config.yaml
n_layer: 9
d_model: 448
n_head: 7
n_kv_head: 1
head_dim: 64
d_mlp: 2240
vocab_size: 8192
activation: "geglu"
norm: "rmsnorm"
norm_place: "pre"
norm_eps: 1e-05
positions: "rope"
rope_base: 10000.0
rope_fraction: 1.0
qk_norm: false
attn_scale: 0.125
bias: "qkv"
tie_embeddings: true
parallel_block: false
init: "uniform"
init_std_qkv: 0.0266
init_std_o: 0.00626
init_std_up: 0.0266
init_std_down: 0.00626
optimizer: "muon_variant"
lr: 0.00197
lr_mult_down: 3.0
beta1: 0.95
lr_head: 0.00594
grad_clip: 1.0
warmup_steps: 200
schedule: "wsd"
decay_fraction: 1.0
decay_shape: "sqrt"
final_lr_fraction: 0.02
batch_tokens: 131072
seq_len: 1024
doc_mask: true
train_tokens: 906800000
steps: 6919
dataset: "wikipedia_en"
Each number is 128 + 24 x the weight over its row's rms, rounded and kept within 0 to 255. Layers, rows and columns count from 0. Numbers have three digits each. The size before them is the row's rms in percent of the matrix's.

# q: layer 5 attention query, 448x448, rms 0.0553, rows 32-56,96-120,160-184,224-248,288-312,352-376,416-440, columns 0-63
# k: layer 5 attention key, 64x448, rms 0.0416, rows 32-56, columns 0-63
q32 087:165103114137154102172153155089076126121148143097145167137136160133133120108138145083125142122128172125122137122081127119126137143092155132129122129106141167115127102095110117115164122122163141
q96 073:155117134116137150132142175130151130130136165140141169130112172089135125119119140112125155153151130102132131167151125138136162135112144111118099136102095096127122136158147096112154116095151157
q160 041:150132098201106131142133174110133131123127157150114112159089146116094129093176126166108128144108143141128090167129134152102130074141095118122120107121116101176156157147154109107125111123152149
q224 066:091091144197182152116133138150119150115135137116130161148134131134164121112119133131162137127149102092086101132130117120125154127172147144143123127152116137143133128104120166125154127133124087
q288 130:165133122157118145146161161142122131096113116138156113147119164161135145132135135141064132103133152143139154147133135130159124154089146158130090127096122127140144086138138102101128138104116157
q352 041:124115116144168181164112161121153192122132097116166106130104154092091179130129133105126142152101146138138149121157147174166155129138113146112156136139113129112137120118128159118156156080143146
q416 045:099161156144129100133115058132124104068110119103077141141135153124086107105118129135131089141117131115090136103152095172134139132125124096137131132123116095138107144156097151154171140088144135
k32 074:101165127111143129151139125100085131116131106127119082143160129101068112111130145059095159143136148112166162155073142135101143090127108121114159144126093136115148124137166078142161150111123108
q33 092:133150139139157140093111117133162138123138095142084134121111141123159168160121106175084122135110103123143090111147135128198109152127115126137111076140103123120117165134122144131111129118124161
q97 090:091115092143139135144125166127155117101120096138119135120150155133093139087117130117096112102123077153169130104116131154128140115108138148113107130152137114147132102133131126080122118133143159
q161 051:127105111149169080138147196149144114170132069128146154108152145136116122114096144113089114146131156138117153106107102109148147140150097137111136098117145141136133135116140140132102145101118160
q225 093:154129106085089130138116123152166170136119119120157133134121145126117162182139128141114089102115185150143099128123123137138132104094131137110130124147110156123141126162126122076125137114133161
q289 138:087153160114135151119132153136182151109112134119133158155119160121127134095124118173108094099143146164127125107147138110136131144153131164145092118154147133133099139132155148126109113122162146
q353 050:110107151083135110131148103106149108111125086093070100124159129083163188153107129093089110129076112165119126137137173112146080142176097098121139163133152100157104132124119152111107141145123201
q417 048:132132108129126123088134138109120145052136146126147136087116127093114130135090122120098090151135154133155143120125144129095124150120100118109128113138100124150141126135128112093124096094117117
k33 064:129145106115169156125132165108149159141152083134123113098126143151118092131119086099123132132160105074140129143108154109155127144118122103118124193120137140075120137137139122134163123131126161
q34 089:146069133094136088118112090158122158163106073086197105146112128144130093120161150089088098139121130110151155169117156122109098118161109141121143172133116134130140166107154130138158126167131130
q98 088:128120121121154111122101125157116125123110155147155126177124130106153098102116122119125106108099137105120142148118108150119124169119129117149123123067067120164121131141162076131121104123137102
q162 058:131133133152126152089112117096144109120128152150169120145080128126146126119147128147121154135141123135141138178170102114106089125160148141133126114120112104123147170119149083122107145113134135
q226 089:138145132118172092104112103133158131119122070097146155133142095127145124134133134149146136132138139112141127118125133094133103088156123149148125154140114131141133142119137138145107095133143147
q290 117:141120160147104092104146091127107117135120132111101106134129105139143160153115148109106084114097118098152121142151116095117119105148101122138133113158110078148174164112115117137103134103094120
q354 063:136105089127156097135122118141168181123119119142162083133104092149102110107147141119129219123134118134134153138122098137136098145157135147144115109131123156126137131126125107125107146078101133
q418 070:117145129144159116143132142151161129085129118152110138131151151178123120074106139143135190163135116089086109108102115158130125135148191149169155139108108140136113136114144125132119116145141162
k34 073:142125074124105137168123095135110179146120086128158124107143111119113136111090147129120130163104169129118128131101120156119134111139131144124153117160146121138163104142099147104138155176111133
q35 104:120119055176124141112134131120084079131095102107154116122143129148118149130138114103136134135084175162129118138133123143153136099127138127113119116143148210097138135140126171094143108144164120
q99 104:126100098169121144117120145139125110145134100114146149142137150144102128071106128126098133124144101148125118138155120149146181091126182094122136161133125138139132151140118127107157098129171123
q163 070:106116092136137093148106130122119139125136155125115146163119121164158137128141125129110141131140162143127150108090091140107118122119141113127145121097078121142129115140132086099138088099114104
q227 093:117107097130099136098137090118140058126118114148133134086099129123175104150191116150117110088122148089108131161158134132188155125140121136140136121109111162101092184164108133112098133150190098
q291 118:124129110160154100080088119167133098154097110116135236131131112151133099101130143113159096145137157137101126142152110132090115115113156134114105130179156131144167128171129162129119102151114127
q355 056:166115144120137150154139131106123126160128134113141126135091123120146182107077111127149149131134153153166111149147135105114143097117124096120152159112109146167155144153113118123124152182128144
q419 066:114127078121124133133100064147144089189145107112119137159097112102109168150121133142128113118130157131131175154153124132151097113133108129118116154127155101179139183145110148096121134147147124
k35 086:118159113119139136157096146117133161148160135135147089115136119120124111126102130112135159152134132156153158121079106166110134149094152150161161127150141094135152098146143131121187175124083140
q36 105:126088136131177148113128146161137126140121120110130127112136133150165140147110126119141095136122140120091079112120124129114115148114107135123152083124134107116100136159121161073138070084122150
q100 095:107107183125135143126142133143130099125124104123167108136120141117130147167118141138127108154140157184085129145151124119072095119112129127115140126158140107117131134161143156095098143166132105
q164 076:140081173187121137125125181131129118153135099100118133103155163139124146086078126137148059115095165129116123141118132129087103126128122097082145139147138119140118132157144165106100101171120136
q228 092:100113107120134164105079101136145126160143136147174138125118143098152167108100122149139102137100172149143084123106155145133122108132155131105109169142105142120107119166162175114126124182156152
q292 118:138091093140179159070153117130128122154143136147117109141161099114175137113130117107163115112121133140086069137137097134078095144147168114159156120153099109127125132174138127083117101155153106
q356 064:162149135124111183097166115146123078060139102143152099130146120139162150144079135137114111126088132134122096109121107107098108133103147133115178146141138102144112110133113170115140141101137133
q420 073:144082136088122137111107164102136183118154086070154120103120147139150148108129116089154122168138126133125134135133125127144121107143113109115156116118143117118108108116105124114089143125151104
k36 079:133108141146099130144111131159168130119090190118144160097116182153089130172144115150138155110110133150169160117130130120104153163158142124146097103115174160104116127114122150103122127133155142
q37 102:128123133108120169117149086180150141106104156160174140132124153149122176148054127117156140123094136161102133140162107126123161082120136136152142120117136130133115128148133162107096118101147112
q101 102:131113113115109125114116146131152151091142133134098124098144158162110119089099124108113132135109152132162142138136098147087135125129156103111136110138146124152154141175162136118100115141143093
q165 088:124116105118128159126120112157155118135150087127132183135113160167122127082103153109114122128137171151174145113108098132141093121119124103135120157150142138124139103156141148135084143146123153
q229 092:102141159137130100124118133122150129142122175139100144116101158125157114128129138092139150119142143110106139148146128105178130139122153166193161073129113116094130114158106111119142129133138104
q293 099:147123135121149128107111141156140090128113085141144131129168136148196130133145122098120149148117126137145103107173095104158115117093177139162155118133103162105173143157106090130142107124141116
q357 072:144126122128142117133131097130141139098097169130126113085129129136132179110121142123130117135111147139129133167130111152138136092098132102088113170128111174089124168125145139109114105100138120
q421 067:151153150120162156108155118091149126084142134093155126126105135117136154106123122101135134173141173102122170166150146144172128105122166113097173141113111129102176156146134133069124142137145134
k37 083:119153125105113126150098162141117128096139164116144123146107102100121118127151128108112129126122137109140129134131173147140120102174137144128141162104110109160083128098124130140174150139122136
q38 100:125101118089134121177180114143138153091117121138147110077133080148113098105148145156084155119124087182130126128126128122096160133126113178129095098160139126158146092134114107118140115159123144
q102 114:126117139126118165135137160167128160143105131148103122116122098132111122102122124133099139115082117138090139105132107142111162153124138170100139129112133142152091113090138149157154155130093199
q166 084:122127147087093163110169126138116164145100168086117130130137111161140127138133126125111157112113110170102118122135164109134182103178136134113148111119131140126069164131109163138094123147150124
q230 090:155098143139112159111092105178112113170106164101149131120121109135143127120118134140110138119108149092084134140116144126166121127121111105114140160118101148132111143135120165122072126132143135
q294 100:111104163160095110102153131134180109138134103130154155123108105125102078132114145096109146109112081171134182128122129120102178130118167150117145126109087094176128130133176114122142107127128159
q358 076:124083158121108109144163106146125121116112125177074142143138132131127093147113135116109126132127089157089120106121144106129140135123140151118124091174128106134098089127127112143101161107110131
q422 088:151093137130103133126085114101119105133086099138173098126120106110106128172120139172125092112088112148171138125111137137134106121122140129072119088167141103139132098138107158163134149116125128
k38 079:135099111145131169146107134148148141092106171126096116120167105169122145154118118151102075109118165147128105131094158134154111145114135121118127141160155131093139110135109148137142119114148128
q39 100:132132123132142187093165135160131119127088146126120123085135098166116143134112127088125135114134112078123139146100116122114148159147161129113132141088116095132134131152126140163110090092111099
q103 104:135138116128145184145122189117154136137141171148107122095111115132107107129146129107154157117085117134105099150106131156127141109128108126152132154066083142132065124161131135123158130108128117
q167 092:114115107100147150131145124130138170103164093152150129170149152159147110096122147100141114191145143122132128133143148134107108120111156097139075133112133111131134152141157124127115059131128121
q231 089:132097116124149149112099127082129102104139132119069110126137120087145120136122132174120147110177103112104138094153113128119136111151150109157133124109165166104141135119136159135122120092144135
q295 096:122174139162117129132162163111093127074144121131095116094124161191104144148150134168139078130129144089155115110121146130141138145133129102154143132128140092123068146143116106149141103157127136
q359 112:153089149122157141109147134096167145143136079139135131126125154139129135181103119142097125100130181127114134160129108123116158112105149086115149147139121124115136142175110141155085114121137134
q423 105:151169123135131120127103123132116140107165150145134144111106160141116123071109126165170163165141122114138127172132122133119096098140138106151131162119149144148178177147122127114110127154149153
k39 101:113125110140138125134122102118105143130148178134141099154095113097153154137129141105104165127118114150171162124138127160118113120107111128168111137138146154156138142093114159106118151114161117
q40 092:134176127182131087116120116133137165113117134153147094114147115113113114168159134147152137128132115095111122108111131103159098074161177115133127117123059120170123118112114144119132121169109108
q104 139:127134134148117122110117082107149103104144092138174119151148109115135112128136115113143148165122125128155143140104099122082096142129120142133138166148160158137144129153130126138110106119119095
q168 077:157133108129119054089089095118123132183168115123119131097118129094157108132148154145139203168130123158133136126106131148124113131147149166150125121123092145144124145112132117085121110120113095
q232 096:119155164146109095125110119131145104164148159164169139106122106077077140135120102141148210140146152153184140137113137146115120122132166131143143125116085137115093140147134124116135111157134109
q296 106:113122163118135093110117095115160151090115157125141099083151104100136098117087130101172130162116115127135131112129163122105132082122137145134103140160113125170088105122136112129160096155138069
q360 078:118139162104124103118120095111191146067102137125179093150156151113116152167148119139090160143144123119135121116104122150090100102128109158153116126174164167137158150088098141112113142122122075
q424 070:098131167095147108130098156090166162119128129137120117122115080096119116140140121165108129172128124104147138157133124112111139118096139130100140067125146123108151155111102122125140115111131139
k40 112:121138079134093155116078127142190129149156110091158128100101165097137100132148106080110111150117126160114129117154087145096133120150136149133132107146149136110127141115145139131084145115138137
q41 100:116144083071095105144127126161128158151119143157162148163123111087112140136143132092134112119138079085135136154105112129125130165158131118077146165110097136120142147154091120147083141139120115
q105 105:118092089125099152114100151120116089144126135135155094139145107128134167159137121122131118152149155134187097115131112121121110161120098137163151063117158203098138111133127150120127149150139083
q169 094:140132133124092124064155094159133140162135104120134176126087144073105120123149118127154170148136137110151101169130113106087112135119150140129133096140122092175151161127134130150123108075131114
q233 096:147146129150167123110131100102104164138157114141142151130130138134130105113107117134123139145133173122131169087154165097059169115096109146124126117143096134090100156143129112164141102093142079
q297 087:121116150122113105122137153132125158190127113096126121116120121100147120165143152102111116162120147123071122124085108105106133159162169078136164118140134112134153130125132162132128156141112107
q361 100:148122128115167184087116143127104070152099117115193126131143131163097149134137120092145137130145174147162098125116111112118119138163118116133093112142157149102117119148135094113173099100147164
q425 113:131133129142159175115110116111124159085113121131127134072140136141113121115150105104131134141156135082121102141141126093124118114144154141136138143111135175076134189149110103114127091122131111
k41 107:123150143189130163100151131118145138150129167110107121139100157132082155079090148142125147124141109116126148132161109146171117095133143112147103096122132120136124133129117128143102150122116100
q42 095:076127127143143110122128119147116131100130121123088116094163176140145146094139139116148097127157089078156142127141159150133125129158131137145120103138141170117090170115143124116140089125129131
q106 103:134118155170118111104124133129125091164104108173133133149163147105135068101122126128141148170126118106098105172121128110148170101114124132152143134102133120151142136102142081142111111126142110
q170 104:113151133153128115145090131117144088076118138110138087114164149091124136118176137112154132160124085118162075095129139153099137145128108140136136129133169118103166136095122105089139121141147113
q234 099:141131133100135121116118121118147091139161115128136139106138155127162159154141125157170073126154118089134124105137129096108140107114140127144118123105135143124131128137138141043132124125137131
q298 094:135166164118139116106175140179122138135108115119113140135151143134128173109135117094127114154165122144174124124139097096118120144101154127149134138126128151123146115144190090106132128108173057
q362 095:095134131114090096156114092142110189142131119108109151132145171140100120153152138132122123149136114119126124120178130142154146117099142102152185152111125116106144169115155140109113157146133147
q426 104:137172123093134132139103136161108205110146120127134137106128175089118125088113128116141187148168153092137111110109150125109088119130120101139119167156144130099096167153137108105082124120123126
k42 098:137150191144128179132138140096106101101118168151145117158161114109102132121106131123115131125128184126099122118106122125134162131139096159128143124128178088131142125118147114140140219128132160
q43 087:090107112103164117142097117140154090101133077128061119173120157123131156127104127125130115146142095114110127114093153169153131157097178119103122088095131158112140137144122115144115118128126152
q107 103:081125140144111147156167135111177150118136138110125132167100172117133169071105126154177167134098108172131163144155159165120101158131146139112119186150168114096088111122091097145169089133091123
q171 088:131144161121119165120129091107106144141098079104110134129088126107124197115094124164112145141109088134105197114103131130136170117081150140147169118127131125160091116138070156139135122127105134
q235 088:110144147165124111161139111159117045117167112133144088140142156147144099145153125085123128144120093114099126092182126142108109173121153135102161151104118131124133100127094105125168107142094185
q299 085:103151139109116105150126118134117105091162077115104096094132144121095156130119137132143098125139080142110144139149152136131161133094123128140135148085188144113143117106092144114155127131142129
q363 107:105098110144068077137171128142126155145152075107115171155124130151138153134142142128128129101104137149151148118164113151162174094122114135138144100120096098186114098148096125168137138144112139
q427 097:130156135138105153133161109088089084129125096115159164191130120142097140134163127145121138155130110136109173118134105135122147115108127112123157147120172135168103126166109127148129155147143144
k43 125:149139125138158119137120143145132135116091141151126127100135139158108096154130122152106121121132141113093124142106112079089106145117129114069136110157156119127139097141152165104108115110102133
q44 086:111140170159119115138117147080126152120130139129158095172137134084127110113128127151137158143113116104165133126162143104108125131155158164144136150138101133118098133139126125157152129153134145
q108 117:123125077112123149146119058131121124128119133116095104090143125116112140104146134122138173160127134121106135123112164092148103120129139147146116116139084142119108103077135064110153139114157103
q172 103:123157101136118077135119165115130166127118152167092097145151140110155119128128133117125159146128149160137127098162122118132083119115115144155099113135116138091129119100138077107181124120138113
q236 088:124143144111127075148142115093149132119108119124111149154134089070088107158126132118114119109128088182114095127128113124139099154125076123132138135169142139128114141126139159155150146141100132
q300 090:114104099153094103112090128135117130129084092174163143078150116105107128110115135152154111098142089103194104146116154130120109145139142111133132139132123129100108131112139116126203123127105150
q364 104:162126103119130128155122122128123171086107121123091140130129137146104124127170136118155128131131158131072111088127154136140104100168141137150115125130162136103109153102133065124175145114125145
q428 088:129150118157173140092131136140139069097074179120103132134112112160156090154152140133124165121142141125099148114136147118167123139132111131156123127127121153101121172089123058114115150087127081
k44 111:124141138151143158146148140089105139123150121084162115140141168141136131102144119127170171130129121127115169144151107174152145110095109181139116140119154119113122132123162165137089151140125167
q45 094:100131163118083137104110104150120115179131139146079136149111147112122118193113123160136143143107151159139170106094167122202145122116141155100146146112149187142105115135108145113120124097149146
q109 109:175105102166137173068125129140123102091084125128119134105159127111146114156150117141110101135160091156121130129124136113149137121146120135140131113142130134140096136094132129136135125068132100
q173 101:172110096163185105128139138117141139129119150150141142135076134160128085150142124093134169134129102150138119133098155084116146121142144121170126114141126110129120139109122124155094092171128152
q237 098:137140154128167139082149150166143139140143139106149150125131130113183121118122116145161186117127119154123122144139143075140099129137084156146129122094143164134096129125167122130121077103141137
q301 093:122131185124136188122158079143108115134126156119109152090129117166155095147105120124135136120137130148096113155112107113167145132156132132160103125083130154137112162082163144146092096116171134
q365 102:159131154165161144118147173142142173099111135132152148140128135121147107159137129125125189140144093118077142145116131086132135144112135133114097095116124187107145159103150149117109072087140126
q429 098:124160117093143130138117165126132175174108143118165124133121136106115122129190128124127183121116100118127081124139113105097128150121132117099126135118121130109164154121115093148137083103124101
k45 096:147137122129131096157106140107112142128111108161129116131122152135139143089128136126103158144111100093147130099126122140107160109100131134138133140144147123106145135145139114119127150151147088
q46 086:144139110115150157150141137115119137173132140148130118120101119114124088156133123131106136131168144093129119110113088132141090138135120134121088130143110076084145108135139143088144125173111134
q110 114:086130125124098140094158175140126100128110124151179136131133129160114096144119126123098122092123104144122141153162110127141130143151166140111089147103109117147161107104139107128120183189113135
q174 097:120147112157158140135137147117054068097173119185144119133133121144135126134142134142140118111133129124134138136117130142151159115117116110112108129131089114145129134174136134119124140142133122
q238 086:141170163125136119119125125088148061141155137100184128131129138126100154125155136158133130144129144156143162144114106126134154125152172156130079155127115130121146138159114126150114101156147119
q302 087:139141154175189109115152170099094129100135120160141133130114104154177166123148117111118129114148091139097100117088122084089083115129140128150170095128146146091143120181139106135141114136167138
q366 106:122129100180081124143164137094118134112124106115165140158125114129117135126134143142109143160121138131173153146139079139100128128105164139104087141169140135167175121178111146115137144164092133
q430 115:144123104128141167121149151108128093122156099122182135147099133120162153113117143158153130144127162165181145131130101139126122109109164087148103122130131078174161149151141151125120128162141106
k46 110:117108134106118145106100121141101147142124132122118132126127126108131118144116125178129147085137101129130100147131165132120128141072149105109129139133067070114102166110125132132100105087127138
q47 093:140128162161139103141158084118169143145127103098152115081124144130137176151133139164133107155136123102141158079141105098114100085118095149109164149130139095104128094094098192114135129167107159
q111 106:122139128137148110103116139139120076144177102113090113110109152149124138131099133171142144137127122133127165114102074126183120123082113107105160104116142113163129111134125130135097123158145106
q175 091:142142093158141159116122115120128071158168132125145147131095090062130180119134145144190127135140163117141128141161137134143108126121121136156117110103148096114144132144117106134086131114125094
q239 088:108083098162126167111136123135157135104147157132135103143132134119102124112131132090112158106121165093122137126090135139100108121124115124119135095134150121175145138171104157104130140148102106
q303 086:105096099166150121100097123127116103205117107121114165100153135114145103087101143169125084132114151099139120132131177104153122141177105132112132119135113106144154119124110121093168177110151157
q367 100:136112109158130169160102150115126074128192126120123095121073098074155189097153144145146138121154143128113134148091108106125118131097124117151138129054149112155127119142103110130130116164126133
q431 107:149142129176129106160147177087151102143127157090137114157099100121147148117137152140090128118127141099093143118157137179130140119092122131134119121143161128144119104126131104154132137176144118
k47 115:105080147145123107112163146077110195172108100152147127142127127122132092135155162150123111108124127133077071126102146110157146122132133108111140090147119128100141103149105152126140140150144106
q48 099:136122093137124123144139128095132078123134114132109156168124135161121130111161128138138100151149131119080115112113135168101126115104155148147148161135111081128135142129121111134122135111157135
q112 119:157083115110148148139135104142160165165147129092109104158120106120102136160092127116099145120138119159126124127108135146086125121128139101095145132120136140127110119137097160121131122126141148
q176 120:168101112128120202149170108116132115160156145074101115116114111130113167102086123170097133120112129148110158134121117146132147138092155120061143145132146111149122091149131144143106166167108149
q240 098:096117105106126160155150126112145136147148061101127119138136122116107161116114106130111129129176125151163099130130138136091149135117129148091144157161106099158127105142126140178156143186102104
q304 088:130125125146143147167138122085168133145138115110114098130176138094068188152148121116143126123165103160119133140121118186144132133106170124119149163146114142095087099144145105166204140127128155
q368 112:096068099155071149140143122166117100121127139117101085148136091168146142105120117109105119143107182130126099135155139121131081127150112124121146122138083129206169133131141118105106123125138165
q432 102:092100100148155130118130110131137081101121106140146131126132136167125127101141119156080129118082112117104111112115093085143108149121127159123134145111109106156144144138139121137087110116112128
k48 107:125083122153130117097133090154076165095128081133131138105093130071073113125143158151106121146096122170153161148102151132151143104106072118130091105129176162118171146095122119135101139132155116
q49 105:120107149163122136130111138142121086155147119129162166168162152125108127116144143076136140102132174128095132143155097121140123091135140144143123108122145162157147127140150113090129139190115158
q113 117:103163098204120118138094163115134125168100112138113159148085117115136100122084108109119080091109127112154137166118104115154135142133149141113177099120112124158123129098142160153114135145095129
q177 099:076164117135116121155131125146148089125136113137125104094131149132160096118127124128116135153145163122087122095132097104114143169142107155102109093114122102131143124087136135115101086133108183
q241 097:107142082108100121129114159163100151148138107109090147144120126096091091144146114124115166103104123113127190113118128158156116124114132128148136105115110144144079155173112164131123100187127117
q305 091:108143170166116094126156151104129123122105135136138122122133159118095122108120112132130141107145116106088149167167128157123124160107173141130103117114135125130149141129152139138151170208119090
q369 108:098173115141149103137109066135166150129119134170107146148122117102127107129158134116110152117133138103107095122140112117156156106107119118167147122139049104173160146120139090095126131165150132
q433 103:113145096150118142117134140111115103145119148105138118138125104117121173124120147165139098142159104132156152135123120141122179132094143123159156093115112121174140104148131127114135182143096164
k49 106:109064136118098130127112123143187143146152138137092122144109142143131150171090152155128114113079082112141101144130149125140120151118098129087096149123095112119144127151118140115155081086106148
q50 098:171123140165139178116108120139161141119122103147138101148129142130126144131126139168122105150125110144094134069136146154155149132087162134152106084110088128129135116126147129121110095147115080
q114 103:151169137115087136113092196106124152100134202120113131116145148115172131123139111115099131140094107118127114103165096151151146171127139176100129148105122121135116094112167125180113099134159122
q178 108:133168125129148116138142110128166124169134135126097113145126121129152103128114126129133175136155097156114124130111142132140078103137158096139161154109102099136141141096148089081120065120138075
q242 094:149134102117129204134111154117178109109115134120144141060119140084141107148182123094127153153104129151156104126116091107132154131124181154139137142140076155086156122113127120109119136135133059
q306 089:179137133153156192111121080150172108151123138141126099151149196103124139100095106121120115134124154125133132105141159140158147110117185144154123114117108145115117130153142124134111124118162118
q370 107:155176146168149147136122146144148145149072135084154151141115142079117145107123140148154146115135101113084144103098150124145114096173134088167099136124153093126084129080160107156121096122129112
q434 103:075157135121136147158121133171117102048111124134200104127151150126168120132136119109126139163128107152121104085123132065101102156090135134169135151139151130129097127122149085153093162115119167
k50 102:092160109093131147149201138138089120071145121111109123121147129140144162150139072141128118126149110149068178097125102118138071123119096141158124156145175117091085163156111147102145121052135153
q51 098:134106117132133125145100149114163152183137095119161111174152128112130162098143128126125090122111173091124134127121136146138151114094148152069123120131100110163158107154120111139142099124101152
q115 110:148076097125097174118114151124148122222163107110152143139108131102105130121133137146128100126112154121130129192129116132159159090143169121097135095104099113145127105165111141082124130149144166
q179 111:152097096135127127156115069092153145126155104125143114176107142193141136103123130128126134140131139101108160118151090130142116131101170122109110102127099112128131101174120113126121144131126175
q243 093:132106113145139113139071083114101132136120143103133133156123104108153109103128157137095108140112150133095129181088125125177120149142123093157129117106143128119106153169136151171090157140136161
q307 095:148106105107117176118147094135099106136127140138139083113137182165126155120099136186107135116137112122147124115134171147144164117106185124076116147125096130115083130125122144144126067121135134
q371 117:116120053130115123141136071140164103173148088116127135129125121116098150117168136161126130105106153132102144141139120120151127052092113121133112080119103109170134145159092152134152125129114168
q435 095:131117115161111095107128165129112129137118154131141132156124140140156142129152166131121113108097150147122154132112135130122145126095109119114127082160156156120129131149090130153147116162122129
k51 107:101099112150100158100140130116082104119139107152120120174102088124077128177116162121104141099116100122147092130123144124224146097106074102123147131110087101105147105072100160131135175151116102
q52 106:146153126113113123123184132132135137156137169110120106105125131114133097119111131107143080140149157085157111166136149178139122152133147133139092108088129132129136142110118161151180121154139099
q116 107:116150141109165119126146131077128140119148143098124092123148171160115132115110142157131098136151135124115094131124154113144108120113130106129103123116183139098130156141125129095125123125117157
q180 109:103127149096158170126141126128135182143162141116121122083129111185087134083093131144169092137140181130099083167152146118093140097119160123119126149104100102138146148127119126132102156152121168
q244 087:152135108112136147097151112105140135142146084085129125172148100131146126151130124097113143095175096119134142160143121151163132101128122127144145100144117112158097123149133081182159132121141157
q308 092:105123082144108111112119125105141125109141132137122108122127089100119105106129128155098107127086122053122126092124159127153129130134110088143102162097098096134142108136102181188166104137157142
q372 127:109108135125116129128130181165138122141098145141124133139141139169124087148113115113147113118134106124092141115091134096085155109151112134087078130134157167110115146110136105124118127068120133
q436 103:137144128078130116099149181117172163158107144140117127144115097140119128115167124137118154132136157149135112130119161119138155106143104122098126089101102162133139136113139112123135104138142101
k52 099:128154114118137146138130148097138154147195128112098130163080138121155115119139110124105148122159132146156104127140110142087119131119133123127152146166130126058122150121116090123103115128112111
q53 101:132159167080131151135116132119129134126116130147123102124159134150124111123079109112119079133128122113153121139116128115116140169139128130160159135126133155108078131118128128118112138077127118
q117 107:137088105159120129090097179126132111173140100128139138104136166136107136088139103124141146115147107140112122108115134132121153105127182131145132124153129138073129127151138150110123098141144155
q181 099:160169131104144108102108119143117116122153157110151126119128149148101086088090119148134121146140154142086124098145130118093146124151131146126117115151124161142143141146106148089116136126143146
q245 098:127081139165134134141095111161154123099113174120141146129125132108106173127157116122116108096126164122104112122146137122138140177079110147130148148147177126105109154145127106106137098122194150
q309 100:139128181113114107119107159167109121169130161128105126152136122099165118116124117183116114169173125123133145130189150125112129143128169133123115121137136130115091136105160156124118116129127129
q373 107:144092154179114136129116176168113127108094175168077119140150139167172101136128105123126107129118126088119107145140171114105158151103137151097115118161123141153153115124138126083118140098115127
q437 096:150111164117119143133158129119125187105120172123086090133120162123115111143117101075118168107140178135079117093117185100106121131115112147133094114128133162138101152125127111112163136090128104
k53 123:132155115155127106174139078067123131117117069122121120102142126151083109130144152129136111124115167140154135129124124140153145104127087128107127113143136123137180122115127096162120119142108102
q54 113:097145077087157147160099178148128150105144111107129083139092136108112167129133120129112152114128134115108124127067128102133097116135105152173143120141106119124121125119136093125156143128118155
q118 110:148134160104169111149131111128141088163141129113150128141157107089134096162102122138127146125102072150167125135097148128115102077094123132133116129133106114133131174110141178163145125080075160
q182 105:133136122076129107154115157166106126101133134154126109161166138112142115156101135147161151138144112158122127085107164137131112152096146115108107115108130147123103124125126102171126128094118162
q246 096:116183104133139089130163144118149134110134114099145134130135124124117128141096136094117139125127137117163159165145127136110103110170145142117185149167122107168153125098127124108187159081121126
q310 097:138139142137130108178114159108107095187133201160149099201143131153089147103148148166115129141157124086082140153101121160156155115115107114104123141107093107142158131147125134181146127130124152
q374 110:117164144069129122133134145138146184129132143154111113105162106173134087120103127110122120150120169131135133130113195104113116154115133105108121081092109168188143120083139090109148123138159140
q438 102:116164122087124107202131139106161162097124113125160092092115129096143126119127136165133142125138166124114112121148134113133128122128120103161128124120120135144126101148119113159122154123131160
k54 103:076116140115130118109120136124070180144120143159120161110131135164151120128143114119133125145119111140122113112138145158126126124104115079137089136076180143150117154134142137186128071149145088
q55 112:131128135129152137114156124159144085140124144132130131133132070204145102080102133109150139098117146105128095137122102126096118163130133151084111083128143121125149094170144147115177112142121125
q119 110:117151126121135169135119173087111104102100142088129106120155155122133095082132111105137133147145134126097122101147152131108116142173108141151146139111135180155115131079138094127166117154179128
q183 126:118125159099147140144174160127126091172131158102093184184162081115165113094139141102135132123130095123136109109138136110122162133112100145111142145100144132121124114150086161137150100132159151
q247 092:135142114136114118151131117155141120119099198118080120121156134132144158082163118134155153125143116115109150115161127111152153135178076136133093138141129102140156121083142159160142123127112146
q311 092:135106133116129133148120169127091085112126137121144114141099113130097130116091107177144218128135076135156104139114127136092166107083119126115168147123123128138137117113141120132135112136117155
q375 107:128146164123158121100119119110119116095127130133101110133133134122137145106111119114146103129138144113114110066147154103126133133138118126142091096147149114130137143137138094194169097102149100
q439 111:142147145140166172144158138101153063103120108120130119165137112146154125127142121115121102114159126091148142086142092112087119159098124156130116103081194123131154129128139129121116144148140132
k55 116:124105151132112173137142148155175157129158135107141122158113139131166136108123153088184086129128158149119130135105117129103098137116177145129148182116102099093108140127141137112125196101116122
q56 098:164182147149104066135148122147126183131119161126127154104146140112126141178095111096101098124121084091097133140134144173164105145144107135148153141144138138157103125104132095168161121089117107
q120 121:129103122105166129164127108127100142097092130126128138148146112128178162156142126137118123134178126124181122113115114120124103128122081115145149160144115099095113156132128107175160122123134106
q184 118:159122111135158065173166139120138162134136151129123130142107105114149140147120122103157116103134161122141084129154139105172108145137119104115151160157129137156078134161113111159133103135097109
q248 093:141122131134127102152148132105142187122104148151121137143136163142112130183144124137124138079128109137096133100174135121153120103144127162152144111129098112091094139157132129132176140142130148
q312 095:131101135129142100099124155165169144103115158142112097137155120112105073107095131119126122130162124112167110142149098122124099080154144138132161154128109073130128128136122110141104116173103125
q376 125:136102123111135100158158092130113164080164164124122160099109107098143147123110142152157057119151150139163106104138120113130117126112105112137168163159141127160139152185118099177111152152109133
q440 101:120123105139112170135110111112144145170110091100127186110109128143130147107107111105107101102125122131122102184113111143127145138161104097103158151144138120137101149145129125163144106133130145
k56 116:165104128131136107130109137126073089132118154116143132164138087152143086114118158087095116087129164149079105178097140127121150152124104094097113129121127142148109129141143133117145159116157180